config.yaml
d_model: 128
norm_eps: 1e-05
qk_norm: false
init: "normal"
init_std_up: 0.0707
lr_head: 0.00814
schedule: "wsd"
decay_fraction: 1.0
decay_shape: "linear"
final_lr_fraction: 0.0
seq_len: 1024
dataset: "wikipedia_en"
Each number is 128 + 32 x the weight over its row's rms, rounded and kept within 0 to 255. Layers, rows and columns count from 0. Numbers have three digits each. The size before them is the row's rms in percent of the matrix's.

# layer 2 attention query, 256x128, rms 0.0493, rows 0-54, columns 0-127
075:059142118151117121145093114097161120148105129127076132131099112114073084142103121156133068112158169130081092085100162118117130142097181118107094186175105103101071095155118111079129154155110115085127133057100119131161152117157151112156117142160098150069124128116063178182070057146140122101131130189092140179110126133126116160139113081117066144117107112086126161113206077184082157112161
075:109101114173120164118166115147091125137117112177073132151102156202105058121127074125062116152091160120116162156076101069145130138150139164134127185166116123149178059144163133101152131136145162085112126089079127123117113160190109109115125128081159080127120095084139119120151131099149085096121169147191142161131122211168171071174127109141125107110177086105157142076113078166172130147142
079:152146092083057119128170088126118132186094103158101167094085139125119100151119179136142151125120189089109133147136127149152164155114160160159127097172132114149153177133168103169158035132090134141169200112143118111107095156142142125124107180167112101081171090160094189142170116154127192128140127099137108100168180125133129079116098166203189138151186119159180125097098133171140111104131
097:091142170117157168152131088104154132130173123051150148144124147126111171082178180103142108110129109192139138171187145186106133143051172074088170134112127086122151125072092113085127075117110120098114131165170139099119149142108150109110083139129123112140184119114090100087188224143154159164133154085095118139119158137086086134095121139143147145146119163176102180150145137125148041118140
082:144159095161188118110093128091121114127073132123074157126116154173092127113115103078158073080103165130113182118124111125131095090069061068114118103173143113142151141149133096100118104113118175126095114142167141143082135186163148110118110167124122167117138123099168125158143121143180093137141149160085110118126184191134115097070112149109207072134061056165098136128118157057153089105091
076:168160100093128176107167158181097118186144116170111188129129129166093174146181138133170143168145089129100109120086140105101156108189159137098130138096092176079153122190165111115128085118152142104135124158162113156161094089145137214152110116131104147162095129136141080110124083135099120161132134125122103118152189107100145095168102116140145177086183187025164097134144153085102119081154
078:109075170131123165138120172165144095098114123153119130133133115157181118119111125127152127147030106098132128119100123111094132123120138178177168151142146130148125142111128124134103088174167102186179155102063097083127141131037101088105119136151115093157098101119137076178179128118097168078121119181137162153088108131117078080179134164153151150128148134175131152092046104190101093200154
077:137067069085109133083138151156106105073109140176166140118178133158110097131148122134172153167084151116133080114078128078159091055087076183173090136155138144125063196088128150138145174147098122136188122114144150160152108195103140129174138106138162121179122182120099147122144094136059140181166082126098156129149117082164171130140117084105146099122122153115108140103108132167147191140106
082:189115091175095143154053137143135145162143149128127108106130154090199138151113124135146113069154140108131144132134159079095134144097174169140138096120093147100180177094132162125123149200155137155143179119136129095206121146139132125060147151131119194112173142202090170182123117167063092113150075147180127146144138099175138168151097171166147123129166108133156134148093125171172143180158
073:123112179116058110143128154113191136061088148119136153130201107109112123107127136091132069138038099154107088104106150104139085127150141116181171075105163061117153116140118160097111073209152143108105098147156104117093081161110095073116164096139157137168135127115134101141175176131134140116108107147126111124108116082112090126097112080138045100136093155133158121142056111146138134191140
082:083114142065162115177113125103139131126111116143154124150109139129047123129116126109114076139110135123101104051050120128173155121115106170165139223117174127216089152156117110125137154148107066093173102122140110137130109127142111160140143141136102102202078153057139193092135124150137109142084100143138145133177112070179162149195121131082130149164127157080115111091092132155103147152130
089:121140111134150143149149113111075092121144118101156133192121074139076114138149123124114139142150150081090151135126148140134136067093114130129145165108138207102096205098128087058101162113143111133071135124122152146170118133118090150082110140072113110117125134098118174069051105133169053157121147066112114111175119139145162141162068102036078143127073130078135115148138159134129092065122
086:119147088143083072097133134089103094148068065095136093102180128080109150114086140167137162147074103100090128107072178131129167108141105119126123148075140123137069198109137133149126104139086095178140158098038133172166110152086060133098140129132086075096099133166102132189088099087133195075089098164107130132115169114177124096179107132118112147152151120147118121114125091138146118137159
078:102147119116102148159119070088096146079109124120212072112140170127131139090168118118188125134117183179155192145150070098126120123129117076125155115082111037144139132117113175112138117176094116076115137118108124123125109174056123132083129161079100111110160109065111097102163138128142150112165140072150179090133098170128103150118172128130112106151081147159139123160127217155125115134060
107:112130131150150088152084101069140144139181130087137088156129115106097141104114104119137027128199123146105142141112104143128103152082133084152144164104155091115120128135092111098047092148112127102111129150149090164049096167144095179111090142118105196111114118137127140161121117116174047120086167147099075143145116163070105112117137172169145103076043138157067148161118161114131098129135
068:099161099164123162137124177128190121149148113128059150161124110093138128124150130087162173155161134141137133177098024171115127133095105071134156137124183139114144096184134162165061134131139135193109166139142122163073143140121124131167075107112212127124114101149119144161083155160135095126078158131146093157137123153181123118102151071067116113068056112112093104135091086137168101111116
084:156185107125132102075136188153090039191134092136146161123164083125139103083134138159152097154115129138164168096170073086063143066123140054118139108097090093140117131114124147107147096183158069113160205160177131116121172124095137114137073136112141145140130115182117114133078087117121142103116123087110108107183130121126114098147092130124157169084145171054097130125185145142103128100113
080:098112104076109120123112161132090045052127103101079159137123130104103081168193125131142152145095158158153072168105139118152184144125131174174111129165160179130116130123134153183138074108053202165109143103140108105137125135129158106097164122090177065152146125127124140129162103090112161199158186094138153159125140145201153098108094119155136172180159085126114119152115123158093129095126
092:171216137114158163129098126136134147201097134118185124149085132087211140180134094143115128121093140128131131101106093138123078109117093144081133118088128141083167108145155130105103069134101159162153131086138109059062149117111088161158115145105077135127069154148106126129152123160147151012137155141172131141143101138122126104155080133150189163101166115158162163099128201120150109139148
085:105190123119148081084093065076095173124096100049141090136133159129174159114137138149146142172137136166150122143132164160129118125126121115151158135105157114140187158153102122183153146110139124139116098152112164189035044089117113148122075139103060083101109111105105157080145147106176133051158096106155157105116155154059130094148176146111157106142134142133092091148127186124116121091106
077:091085158108098123127142111184080130192100124175117161095143115103129129120132159086092119102134157138132069074107201199118145176171055120116160105138138146119175144103136122154179191116093119133100160095077127099155140097126089134147084147084122062092187110097116127145130158064109144153121154173190168106142141109131185077160124102112106109152123185132113110093143116127160186082115
073:138188174185106123132118119120137157163123099140108129163137167083144192087082142109143135109111145209137135130178159130147127096107197066105148127142084117047131162121138180163211167122117156132112180195089088099105161121188074165147070137101116161107137122105139107090135154115116103142112145118152131110109118106135118138143137140090093130161076170134067046185120124136153118128146
072:121101088116087131131149120187102122073134084139172133091169108140116150107122170150107209171088110127141128127082123092146149124133182119128108090115103142079050125037142148114200151094058118112139164097067166079188122120075086092107102096144147132101111156115141082130149098083079200131134134081107119143103105120126140129137113109091134167090150129174186109083109112141144146119159
088:130113123121180125098108101103109088091162158148077069152138156150110106066222140185126107110096150130171209149137126101142113147155093129117092098145107163084163186100097169167142112150153110111086142181144070121135153165093103102104160129061142129159139126147171090115110121095088124141163063069144139113111114178144164093120085123140129055155105134131083089155145133094115150094072
084:157134184099083154195115112106106133112154148099135120143103111086168143143118132157129116123110125125078087138102045090151124059125218160138111089093051120094129141141126087071128117167138138124140114105084145108150127156107165127159112112182100155130091110132131098147164200135120155087178078115102114131134062110167132143057150065172148118143091126134199135116096072176094133122149
089:133131102094123101108109113107149109095065147134125170179160137082076094156109107139142148114159173118131128068051123128132147156187113201131178138158120140141107118106170163185134099169142105166126123060117091102180098121118122094087174155110142102135097165153191120123092101090116158108145182164136103180114111120167153127227101112151069176128145113144184113117088122165163164157113
087:146079177118196121125137139121086098095187130164160099069120154170034141126111159110095131132082138126152167195076102083127130191118161146162118107179119168133134147137130157077117143113109121097107138156205132117139126144165121140068183138112142206177133141135143121097164143091100163225167127077143087122095133112151168098088120105143130113148138107115108107140156105111098142124179
081:097135214090105126130127139116182149111084180123177118143183126107139124102189114146109086108125105177156175088196120144111062125188130160141113104122129138128134152096085146137135087176094110125163150136171080124088134137124133113148120150092113115156099106090197093135124161079126117104107134150209207149162169125114090126113152092142146101111117179125036141103132090186145102095105
085:153152113110155053123108120118121115103085122136059085141093109095098071191075141135095112120111192090115083072088126111101118127090086134156149147136183131086095126171174119188105131170165110186121093082159130156114091088155127130112142148160131162126096128112120174136100124196155141107121155158093128103101129091100188133144166063094115139113125053135171127093101171092106180171135
080:130175115194053079103126140117145106124122111057110115145145149095156135124103126144128145104131140139147147149183177112146128137187167096090111096180106092127160100158167167184199133111128075129018112198138069123126116139133132066164157102124122087142138146144187102074159117083095141154125092086153104092147136095179089117132102123134106140129125118124088075100142128117122093113065
077:155119120123081059131109061115118167179141127171190093116061131103141121146083115120167106139080112147159166148118070184140115107128108104117123149141116113142124226072118058114101129105124121130160137119092147112072073146071033151103118150159081096111128130128106144098097109197159157118111140102140162079119098111088135140151136176149142127102066112129084124116120179159133085147117
077:030093175089101138144160107111216162053097153140132153098108136171072152130052110136066087164076121129120131117080129115118143130140152165072141181192121105119081115119135130087126143124138113077098126118083089143121055169154132095132163181190115111156102147112134156162140169119128105112133131152132128157118095118138191113161123120124134098100133088103103143060111100142140112183139
071:136110106106124080130126134138103142148107132112153159101124164168170052095143115098117106135122116122107109128143113046163096114084115178112088123159127120188171118126192147058141169072093129109199143111148107103091151138178172113120115080109128071205107107115117169138158198172110156195143135095171103110187165135172121153099078131130158118116157109106089071159128115132165158088134
087:159078151134127132140123115155146152115063159106114163133095175094155108178089183118127132108158202095082111087085093181138110135085149155157142179148116129190087161104168091167120091136135074218131186081148129106101098130133149153143087152150129142120152105155114203101109085168153156099124154157116112129133129121134120120217146102172078160113134133153138115095095094203115144141093
082:078104132142101107107113117138068177065107152142151118132103145174150082108142121157126136128178177138127096143087217123182141129147137190154146188125111187146135145170108113149159164072115077141172062136129105174190111120151158157116149095147104128166122180090122144159130108105085084169149199138123123100126123138160123095099143140193127124137157160107107096122165113202085149170076
072:127106109091105125066135164144123162157215143129115182067145151113175077144148127138104113097165065134165115144094082096096099172161135120118145103099106096135191091139113126105092139114113129097167090059156115116141143126114153086170130114106175146097168096208084153195181154099100166127182135125173097156136152128105122150079122151172132135098148138159133179125182115090167158069115
081:158124125139173129130065092146137186090170127084078124145136128074162158126124144143187143097155167141093092101132122134160126081130174157148144129098109129071180122168099097180120117153156112146096075157139114133107113071102148110099111117115069141151126118146115113097118127129130049109155137141095164127163140147090085167206145123130102177182131100120201075219068173145109110167107
073:103138094143141093157143159157121092085114137105123164167140082135160126089115141161056115160141111183111104140141058096063111129177207134106107172078112071077124112164112158125142100086109130153128083082120085099107141123074125126184103103137176147161146150098137082166162166109067161090132144130167142167133072119188127068141154134127157162087158147130068100091133075128142133090126
091:146162137102163101103124118104080131197153127121082116159113149151146084132137111111113040144128157139137154170097103109141124131142143077127145147132140089094159103240149149089172118148119122093127145162148063117099089155111094184185116069090111170146077122130099170196167132101108170130128111106190147089173142119129167080092112152119157120077108111118091101121152208126147080138120
081:169120121042143127174145129189147118126125142096087142109138122136161114175135179105129176145090100109093070082140145160100152132086033128106116111137095142078116097119149110134128123088180106179130129094150126090186145030078171137118118103141127116132141092087089088074145144183150160144168097083101118103093137108096135126153126086075134117093146142122132127132078082063107164100094
077:098075103162110122084123172159145124103076172130051166113118147092099131200110138138091103078060088126119067122097185136134117110144157123111114161120125128140141154101147112147137068077093120194115115113149102067117090094146161065123110073132142102111137134105144130145148084101119178174079119103166154148146153112138101087166051109149097131099157148156096179132114096195118088176127
086:129128143117057106108137122140180129136099108138211109114103119094070134117179133107155132152148132148168175148123119127184114174124134150135134062144095123136139094108090113084083087130107153055111107165212121171116140175186148129101162144170114164172135190139158093086124157155142073123140085077141077137201143152130131128065130135204163091112139084098144099122104082136121130135108
086:132148123131105099105126091178101165176123116102157122140141104102140203105140156120088157161168105161149170112156149159124084109168159114084120177139098153192143166119112119134155140071148149088104128124093139117103142151153095095173091141130132095141135107151183142092098148052138106144110115185149105129187122146126137134178210125078115106118082159118092084181215072043157153123120
082:125155149085103121179137144069103096070165164152146103125136170180095117086141143118086121129120090151135143168092089087138150156128143148097146089093157119181118131128147108111156122102121148104130074103110148155191079171161103126065251169106161105162181153115212122118149166192091155120165182115125083146111138114158145168106135134127102111154146093143115140114098116073123125074149
082:157174133090115063085137173089154132129163142121139101088119138123132124125156119112089153091099089129192129161160078078124161147096148115134088128141131140156153047149127103142110100077123154054134096098180118125075123131143103135059129140141073163138107106172123138088104121153096143072130093117138087090094138142075105099060131128129165064096134086079127138179171146063090106083180
070:107111153123107100130146180171115101159145106133117160096126104156098143138083129070141160140156175119157163108136185171178118092120094130132110085174166140126120122208114119112051103075152149137095144117161113133141110140148097207139130106124079193159174155141121169141115108085110051128162130120106112081100091117064154100107076144112181104114106053096107131170129138064105170084138
083:131088153195187130166107091136069142161106156100130125142100164145174156117151115150094110141148169158126215149159146182124127154140105114135148145080135127108186152119171132152105089132121134159075182172092181096154181146086106123141100139086098112109118142130085122117176168161148098103112190112158171093155123199095140072140123184189156139132140149212132140110173171153155122121129
075:145122179146128117094130141178148183095059124156129152167085157149146088087114134152080089100129135128126132096145125168075124177108083064145177166166064120172105100158086072156154109123085124086132062106157148176184177148164121100105130113140146093120143173129136125122139134162157127088101125180064107168128105161086107112110130182112108167148191092169134121084145106061122112165112
079:121105133164116156096140165143071102112197089178124098144146125175056102067175091120108136141171147184170138145160100072126150107169205115123157114114128120113160073163101174159146156153118132110136085217133116135090108120203179125144084112116172090165127095124142121121149089117094073170132157129159134171183124118122148118114153101162200130160181141112145090136125132163117157115135
087:119122178108162138118135115131098158111140107146164136090095163149149123085188125109108134135098139161185168082178108136106090097200094110157156118103083101183127161153111140151124121115137098095122151182124134192131152161109135088198118130132193082139123165099123169134143191097125153147079139041159128045163116145174168127079152123141119116151112123057115118157170100168136134164062
077:129091132106153150099132084142099171151120139105145172118146111151053143099124099046153143124171137059146158137113096152138070156123101090135132099144090111190148129159104138148070094154119154070155118193157162164093167140141169119137165089114145067150129097152112150050129169084144072167164164111109103120163154123089170150122091143115177108156121111083117074163077129080127075105146
075:145141124118169145098166071139083193138131125156141132083120143131112163065141166084146184126093129156198125135104094097126089070156159039106135108128115085089174142133128104098150088122084148065146117163123156126059117164109107086139108095154102127161136060165065090127102164087067119082160093115132178096144121131099138082106142105102128101125145177096128095189153139108140110101148
077:170100095165158113118103174146149172086172087148052150089112129182107163080131184096155156122122130168123086080187112074124153092117179087118135141110134143104092117094172088139116112132150187119104145122121147110132114138148175083112061123134190128167099107138113127106123088152097158171135149087079061154110130182109119170104099069145091146134150123134232140152142116099138164110140
084:067143083182151079133138120115134114045118104136144067120159145171083104099119109119061129104104157124170167094123105099144155163131137153140118187111173088152037085113155124172171145113179116118079116105121089203109139151102135090094165131162133124174081122146157154142140120136128175127109153114090111101084150150182144076159172141107108175112146072109129110114132101121128105191067
090:117138166147098095120078148147119131166121158108075098162106108081131152108097150140132112134091162138158136132141130188061091093205139113113120133089140075122104224194145130134105125173129086163147142117192124144111109175128059148189118132122135104122142083190135156169054149132174151080072126192110188125114099096142170146148156155117094143136100155135113085162174123133104155137133
# layer 2 attention key, 256x128, rms 0.0496, rows 0-53, columns 0-127
089:129148181131084107159120154116139186149150206119160137164128118152210149145148131117181127110104147107113205122127107114163089165123142103167159154065106101082184112146083149159146113164097127130123121191149136202116148134142103138190130121141164146164142128144106168167102182082150112074113159148149162125107123168096140154142111091170172128131118174176082161144124142203141151200100
071:142100173127148132124172141116111106121134085099105178067156086092126158135105142100149082093137132122181111099193143095099134097140090153120111100143153074138166192152100206124144143118142138177147109214136131107127119161101091180208128137156137130149070102086123169140102183182101126115153151101123091147141147133095111089108055098119113208146115146104130143164182134133089089082162
088:147123118091132086073119116160148128115110099094157126171169149106158101080068117094124114179148100137122147142097118123118093095103138116159114058126098174110084107101118157115182200191150167171156141097156167138098097165139124130110213135121144107045107157115134144174120072141080161127067146107180122136111140134156122105167166152108124132176142070155121136092208126188088162141141
093:140151141184130174156080160095092127132115131106110153175153127144151200128126124116130167071153173101110167164095129095101100134168054075118150106105155172119159084080161083145112172127141104174156138119110161149093079106091200163035157161161117123075119099194148135101110080087118136116169118143176145086125181149167088123181134140156129135175107142131122103133112179151129111141108
090:103176121119128117064165081153105133172146094164182127131073146086154145088141081131134142097130181134115131140144156128120155142149082109115155112102096086057195119123100142122182190059125134107147129094101182094150094172116130126144118085145079133093120130162062127124143156113082110101123158043172163107114147122151071089108085164106165144094116158130141095113143141102155093039109
075:126143080105094109144145155152192158138075069077118131097126191134185046177180074145118091142125087101128086123085118121092166153092136099121106118108119189142117122114142143090104125196086173102093126146139176137131174120087143132118146156149123122110128175133129116156136144139139150125162132171145103155124105122148125129121121125073075128124126041096113104161162094045201150188170
084:107120139141158146135102099117170137098195106133134117108122124105095123171109083081114069161191150152159093103141161158089150143106178093084110106177137147194099153196116119092071151098099185136190111101074141141166122143132123138098162160096127089165074149091158146149145109110154076169119151143157088126128125177135193072146165131141139143150071036091161134136106173145123160121138
078:148096134130125147207152124089138080138101159100129086110094105107159167134162095132126146169128107132176146083146075114190172143110154167121106124109151064083109139073147136147122179090178126101119129092120132178133128141133140147192147117123220146177138115058061137092121099088131083207147112075183134140149114121171177148125164109100100115111133075145116164140180112141107154092159
091:101142152112129078158185089075088164137153160172148106148120111081137062117112113098188080133146137174111102120070155119165111148097182101147142092136065134124141100128072076109153082116095150083171152188106124160113124096124083118158174124130166124113086149111143118140205128159101049132104156136156128132207135150128163083149120089169073069144082085132124155148115112118147098143136
076:092084120158073157127098184164109139112184143119106112114160175126125117144165098114077172088134086086167130121125147119154111183101152145075100070134153128161117121166181065159136158073127140155144101095097110134140131120126172140110101115129120065108168133161105188109174138106112141174197120057152150115103154098074106111128209113124126083150127187112106142094109156083065103080142
082:154182119103145116150113092145117150197113135135074108107099047088123131069117189077075127156158048099089135078162128123154106117116171102101154106119159125091167098103115155113084085126163153086057127116125104081094120109123105168132075104128105087147082092123104111133134143098139110119085134080118093127142149205093156147157078112137191096127134071132122100198134142154170131116118
091:130169141139178176150117132116086160155118091129036174133133090119158132160126161166151102111133135114137107121065060060120120077118074166079125134115203156138162111082115124132111119147092141105147136102083103085131147094127085145149108094108106144144107088160084096125133215140118133107181112116129218169179118132154156163155094117144118134130136134108138135176182147197142126193113
083:094171127166099107103112098139100209143108096103157114122053130131148105111068134085110102144126112165080163125118091141102142143120198139104109113093151083079152134114100117143153167169129134049119101041133109069096102118129119098136159123115187087153156095086107177142120128095094132139125096133137123123110075156139197104120089074123079131174094080076110074094107167141117095171150
085:163169141110133141083101180148148128102135136112114169158191112111123110125115137075099151117157166126088195108072114078095146156083107130085087098157125136148118151084100123075116171060085046131185118080081123140152151119147139142107195107089145081156077122127177156126127113049087144060085099141142130143101128168120103124103097152093122135145117165143168097101165120179091129171118
124:145177155205151127096120118121122174171122077130100140147140165094169132104149144113172144086126123196117177136151175149079128093135114094099148088091148111110180150125144080141118088056103105127161120116162165173110071141150147169126073117127110074069145128179137120076152194119146112060171116084155161088118162132122042074142101156125139115147131148151133109173132149126185097123124
088:197153075130098180088072096138042108129112121125108194090147124168147148136133150172148153101145159127057105153196098142074192121160131103079090072160144055100170137157144131156122136163187144111135131095123120094114096117103082108155126104109141147099161080107183122082122142096130177159133102108130153101186150085138112171131119142095125146129154122143109133172090143161146091081093
085:125153071106086121141108115172107157138091124095101156088123122115159113181125128173160134153149156119119089151087095198060194157128177126115099145140100193129105071114137155153132120166128121157142186113109155133131086066121177173090162143151165116145128077112077098116111114092120119123132179134131126146159163098165155149192161069137098141091125108110135111142165127218161187197090
081:157164160099149102110154095142112091110184129158147146144106091157069128122123120142088080168124107129144151186170133082132147144126077142172119124125112180179039156112140119134070159152148100109129132136136158148157176145146165130132167143147129156143096139072127151127097159048073187120100033092106129135155090085124128117161109164196106139141158127176151086102091144189074133156095
091:123164165071172101107137069158106146131071072115179100102156125190109091130152114133091132188171116153161126144126132138162138128118125113108112095086131091174085109107090159138159117112159139195132146163085203144092098144105106107124110130174107108085113208104144125144137126140164129079108124122153083120161118167144079129149143177058160061120122191062064105145141174107149129130162
095:142147184155110174111084141139182165124118081109107113154150140132160112120101178116099180165112070152141217121100111070082170146116147105169197150122137089135176151079188123126155149139094159108141129112142127126186141119079207114122124142077152082094163147117118145119142094166107163124180103111150100151119174138146018119148130129131088176086136175129099158138088139100105115138133
093:144116063078100125103097119139105090136116135097126185128120144133137140125073170080133164178095146124144135125196222110159096161125129188199120070096132151122125122172136129154142112131143099096106122193206120062123179100122170086143113084141142131134144080081106123087104091187097174197110140120089169137152137146063113124138127135094111150143144187130140156123107146174107124147104
088:176133132194063116078142129155097160106113155115117136091125124108153141151195167122122141132068168097135135147162134140101148146114075095121111133106094104164114079180164132094158104107089110099158169161125076124078097155087091169141138147187152108164145091169110159112059115198113168087119124119125128096131115120077118138141103191077103102146181198090204144141115136120064125155118
095:045063106136115135166131170096161148083100144159128142092125119161087124179147184152133143175126132102139102154118102149112164126119147186185138159124153107203069171138096124149076140164099090125127131079117121171147137082110134124141204114129146138127127117129123171203138108095112112155118095152181111162107092125169139189122104106126082146191124065118159168139138110148096115201188
090:156148170149171146145156135110061089174147167165080165123168130138125171169134163116192167095107194161156080111137178129140138130090095100166162157217147155128102140112071151138117151118116147120162080167158107084141176129171177154129173086136178168139139175147073094075138158162085166171128147128097133105139086136122126084160087163155158129118143203141128083106131122119120149125120
088:134120189080144091214130213087098102132147145102144094146139160163143154117157108102129075109172155182088139135116033156167109125151137097079141143129157163160137126149117105139101120083147078106090073154089080152114140097130065134111149122158166083152123132144115135126127174134229139113062165128181137123077117143166143115139172173131118160084106149123093109134148130157096108135144
097:145161146122116092158066112135135104147171068099135173127155099083098074169079091124099153134162077115135091136174186167158153145104192144155114136083103139200093142115106132147116145174089122136123050121127131119127120123206122097132130144157166151099101080105129164185190097115144157164144102112086112189158125186154129099129101118131134095219106064155136135105147122151153155136147
082:117098184112128076134194151082095114129101151127112148141087145100080115147202173136137069109082131154110106102098131144166153081146119098148131134127178095146065167110062088095093113100078087146127162134077119083097074132120153156143177115118136108132091090161121090169082206115100080111136153128072148118098147153104115107135082146174114157166140064159144092097102090112126088170126
091:155123106145143141130101158185132178170103113113136133149184141130066099100118160096068099151154126139154086126218116174146133184130039119089121090142095126150188084114114093151057131145105101138160139137177125129116135124166154110137075098127114088116116147147109103026089108162153143125143155104086109140141134133110159102119141072122165119083125208107122117102058111095161146113087
086:164161188070125087112159040103114110097165106107141142104115109089150116135078104133088131172105110094102209121150090093106124119179139149091155103083135123142073128138177122155205114079129089130105119105082177121171116169092108112166136172129133139043156167080161127157150110103142094108143128103097113113128117155149100116159180193096146105066180145158118126099166133144153103100133
087:136112112092102124113100093154060106098144166107096122147191119153131083146174148121116176117159111118123109160120103165131144174143080142176135193112122159102108148118086151165158122198139158136136059132166056095175137074089134092071106148126109098088120077145117120100109046145108111145143118125089087103114160072072155158149131091150075172140159152117211152107130110130088162107149
076:126162108151154111116133119107113095123127103142107123180130128127085138095145167128147146168151056146154170086138131108119138116127123077035123096136150109118077149070125131087146127132129039109237124095150084145144130092154093158130135123126125053169131132141159129134105118199116137078103171143152144130072147150170051158119124126126185134179135131113125039143160157130072116161119
089:121129124171111067142124192132119129139157099136124116191109097132136160083134197106110125107133141129192145107181164158126147146160122093153141163057195097128170176178142161177122157169142112109127102122180083142089144149153104116184076141136102090075129099181129132128109158110160078088126162141137072116099127174124160121151089108094177130130070155146094112147209135168076113169163
081:082104141085099192085178103134134124086102057166133144170167114127084125118106115130100103150154072128131126128125084172201183166109083107126109120106159097109120100040109141143139097170195154128118201155147143136076099117121085137100149121145120138116052096093117138108118168126177107118073134085107123126157156132092140136093112127139115177111081141095079218124165100117151125111151
090:162087118084123124121097085136158117094146183119150107100203095080144108134140130146160161108186142090094105152157107149144106150118164115102119087095166147119086113083113153113127153125124093159148087100121223138126112081137100106152179103177102068071081107079150076187127079149126145114147126069122104133119138149182102129173169131184153118174157119118128217098083090140121156152132
081:136103185164132128164115146172159117168147083118091120182141100104182144154114120105176076094170099183162116140178135106142082160111119155136134100116105109125187113055185089106117088187124184147174108153149110131120170196119097097141146081085174153156157133096127103110160151134183030112140151156102146139110158156066109117154102096118109163180130127147098171115144090089131143127113
073:074096157025098155186171135136137138136116135112067147157146169191114106115110114088152173059096074114157128134163151147149114135106153151119115103123120116137196084094081097174178110162145130145064186183219127138115092079134140128138083185105134163138098126114139127088175144123124129116111113184077137165141156091119103106141132136158134102123107116176108153104073111152140100103120
086:143153180092103137152106138084117125135197141135165114101140135097139115140109147137109161099147100106169143119105091084093134117091153076100110125155080196133116095134181140119102138091048167114116066105117172159160107139118109093068136171149086088130140158098154140145167062161125095098126102104121137137105033107109117139122113197134132085105163072113175190133127093050159130102172
086:112107141159126147218091094115097147120125113074080183072118109059084131109179141151081140105143164114127117189183121187107107107116164158140096175130124142134114103115107063171111111154123154153109100153174043134069173128114133108166087103152157146106114102104140170134121092100150153087077167121122097094140126120160134120196130119097110177163115190138103122181094149171116158154155
104:142194137115154152099134145164105128172076101138101123088168134146163130117210133090125190147111175134156157133103141136090121133088137095128155125080124107074103140125128122168173086188194139139101160175165143122155163167079110094153106122120118098076098084141120089065114164175162116057176176140148144073154182143065059109111137176097126137141121176136114101136148156160127111141151
092:103107095053091144139109120122103089079147151196118150129178178142084123131101129183112124146145098060095078133105136074119122159112197135133115162150167141136069113130151130105144153131148141123122136119099103131147168129098099066058185147170160151176074145076147080169131102089147164168097099177107089104104108186187177124117146110101141150091139079085099145165145084120114135152143
082:086109107060143155129131110135149121103124160163150113090123095097155153121140122112120186132191091094207040180216106118123113153137147133165133128111111117110115096078101139169128183205185152164177114146155130070122117122138149094107113118145101159121137139101106129154156089121114082116177066117151134169084091114102186151216101100180137108173127109113140116128095091148135118132116
089:153109139137103100074150132132096098166112109149179093189129133119149090096125127101187110136220165198101150100034110111162109116194168111146116106168131156157149164112093126138100171161161134201137085139099139169091125134170144146135122121147147126086205169170144103110145137148141125167154141097100118129085147136121095183130117095137108104107120071130086091144191115087172091096102
091:097123080167092153102195141139117121145090151129136100113149152156153159151114151129178152132099100163168153133155126190150162116178071115128136149077142096133185102174105184157140075110087097120163103096207112075140151058105135160159059109123105128140154103155142110107132132117109136144129098104099163142127141098193089158157051121118122219129132182102155166117085150142076151120098
093:114090136153137094150129148148104139129166092137056156162131095150097119062120099130060041083117085115111180150054151166154073127147097092125120134148160080156162190099076061105114141112081118103096095118115109091094156095132129097122146085128115100125073133123112146168175171143080158096099131117125138135144106145142150119079067142169148094122108109140105072055101114168167099136128
086:123124124121112133115202145127100133104118113174087127134136154125114104088092148154163101135108059164075137140091129154096192120140091085111128100166129058102129170106123113111066077133061109183184096114124155109112127178090124111137128171134145094079165211097150056143133181118105174105095102145067117142119153160147108115130131142182163117132128142118147111045127114134198166146092
071:141116144173107124096170091157114153156085142097129104148120187120117072065135134099201117154135096145143160158112175100176079094098158110163131164081190116120136092135138115108079155126089154136174122158135081154147160104122124081111050130108145136126139089058078023123118133122161070165123100098126136051121159121081080080141115157101121151129152135131131137157139146108119137101191
083:166117137135150158115104132122091170096120117092159138121120068106107113092102141086143130159177209167152074134188077101054115096161142104182134115057143145173112154132158113146108106087152163127185120117175178088129094066112097111079128083110078132170101127115112128158109113122075094123083114135170124120173115168149101134117154118085124174169131194086202110163121099127131170138121
077:147071142112079106078123124154132116130113144064120119123122118102138169119180150124091174110119166091165081105080141133065088082230165170151116181162091155159161106094151111126202119124123154167123130139151153175102128172187195104170117122140132104192171122087095098152122091126176101089118106158084173132121131122158055121110138161121168138145120080119147123073147127133121149106113
082:146111185108195120110081146151143176152154118081166138107093115113180086114144122134119124104156099096169106120092074146113144090165105127172077108172084107156143104150128166106082052112189135151070112167168159091124136097089165185165129138133171189096153134103152125076092110161147091129132091077151107133105133086059120119085123123131058127049151131127173137158113122139166134101125
098:172108145123166122134173170176123110144138169177103098154159124152094123092157171103125185104109168108150096132156108112124102167140165198117122126163098170173156066086132130138196128125126098106131163114137115121116139076146111137089110116121059145187180123131104142086109134123114142122088107109068145154162190087066132187163142159121143166082139186162152099146122148145017126127093
085:192111131154182172096182163140150089170090090101128122113120177104138117138123193171157175144119118141118132189130171153140149105148110074130116083087116149118139072128180141156182171098160114118071156136109182139156079103184194118109107114107090156134200124160119131093131084136141141110127113099122115198167151112126089138092079130129086161122140106110189147109158109084052099106121
081:120105120129130165147119165106128137108076120083143143087106094142113155081134154163165148076093154144130109082123056093094173153095145093083069103152094106059075130129156159168146155136111078134153140073143124089126123094100186097133130122126172111093205135156139113177107123116113159152143180150159123137118134158168066163156133153097087203139193165082141109089115111130096048133147
090:090107122185081136106121130146123128074144146164167126127136124118155124099148077172149104066111154128169115121120086133066177133154164141108183166161117179198163084133147137092124135119134082120110125118066155135187128114152169183118200124155093194096101201109119113174125187089124145122158127161162126138193117115168133196151139124152119202141158129133126129086169138167145115106174
075:087123165125112109091169121135158114091185140151112135139153075096094153114125212123101106091118132089110155103098082146100195152112134156146160105102161138139071142085093107171125082139136132149109107074126135033218116151171156119143131130155105050117108103095150177138167158145118082121172137110096093156098148062124151166135128106110143190147076141113131071132105195119137128113132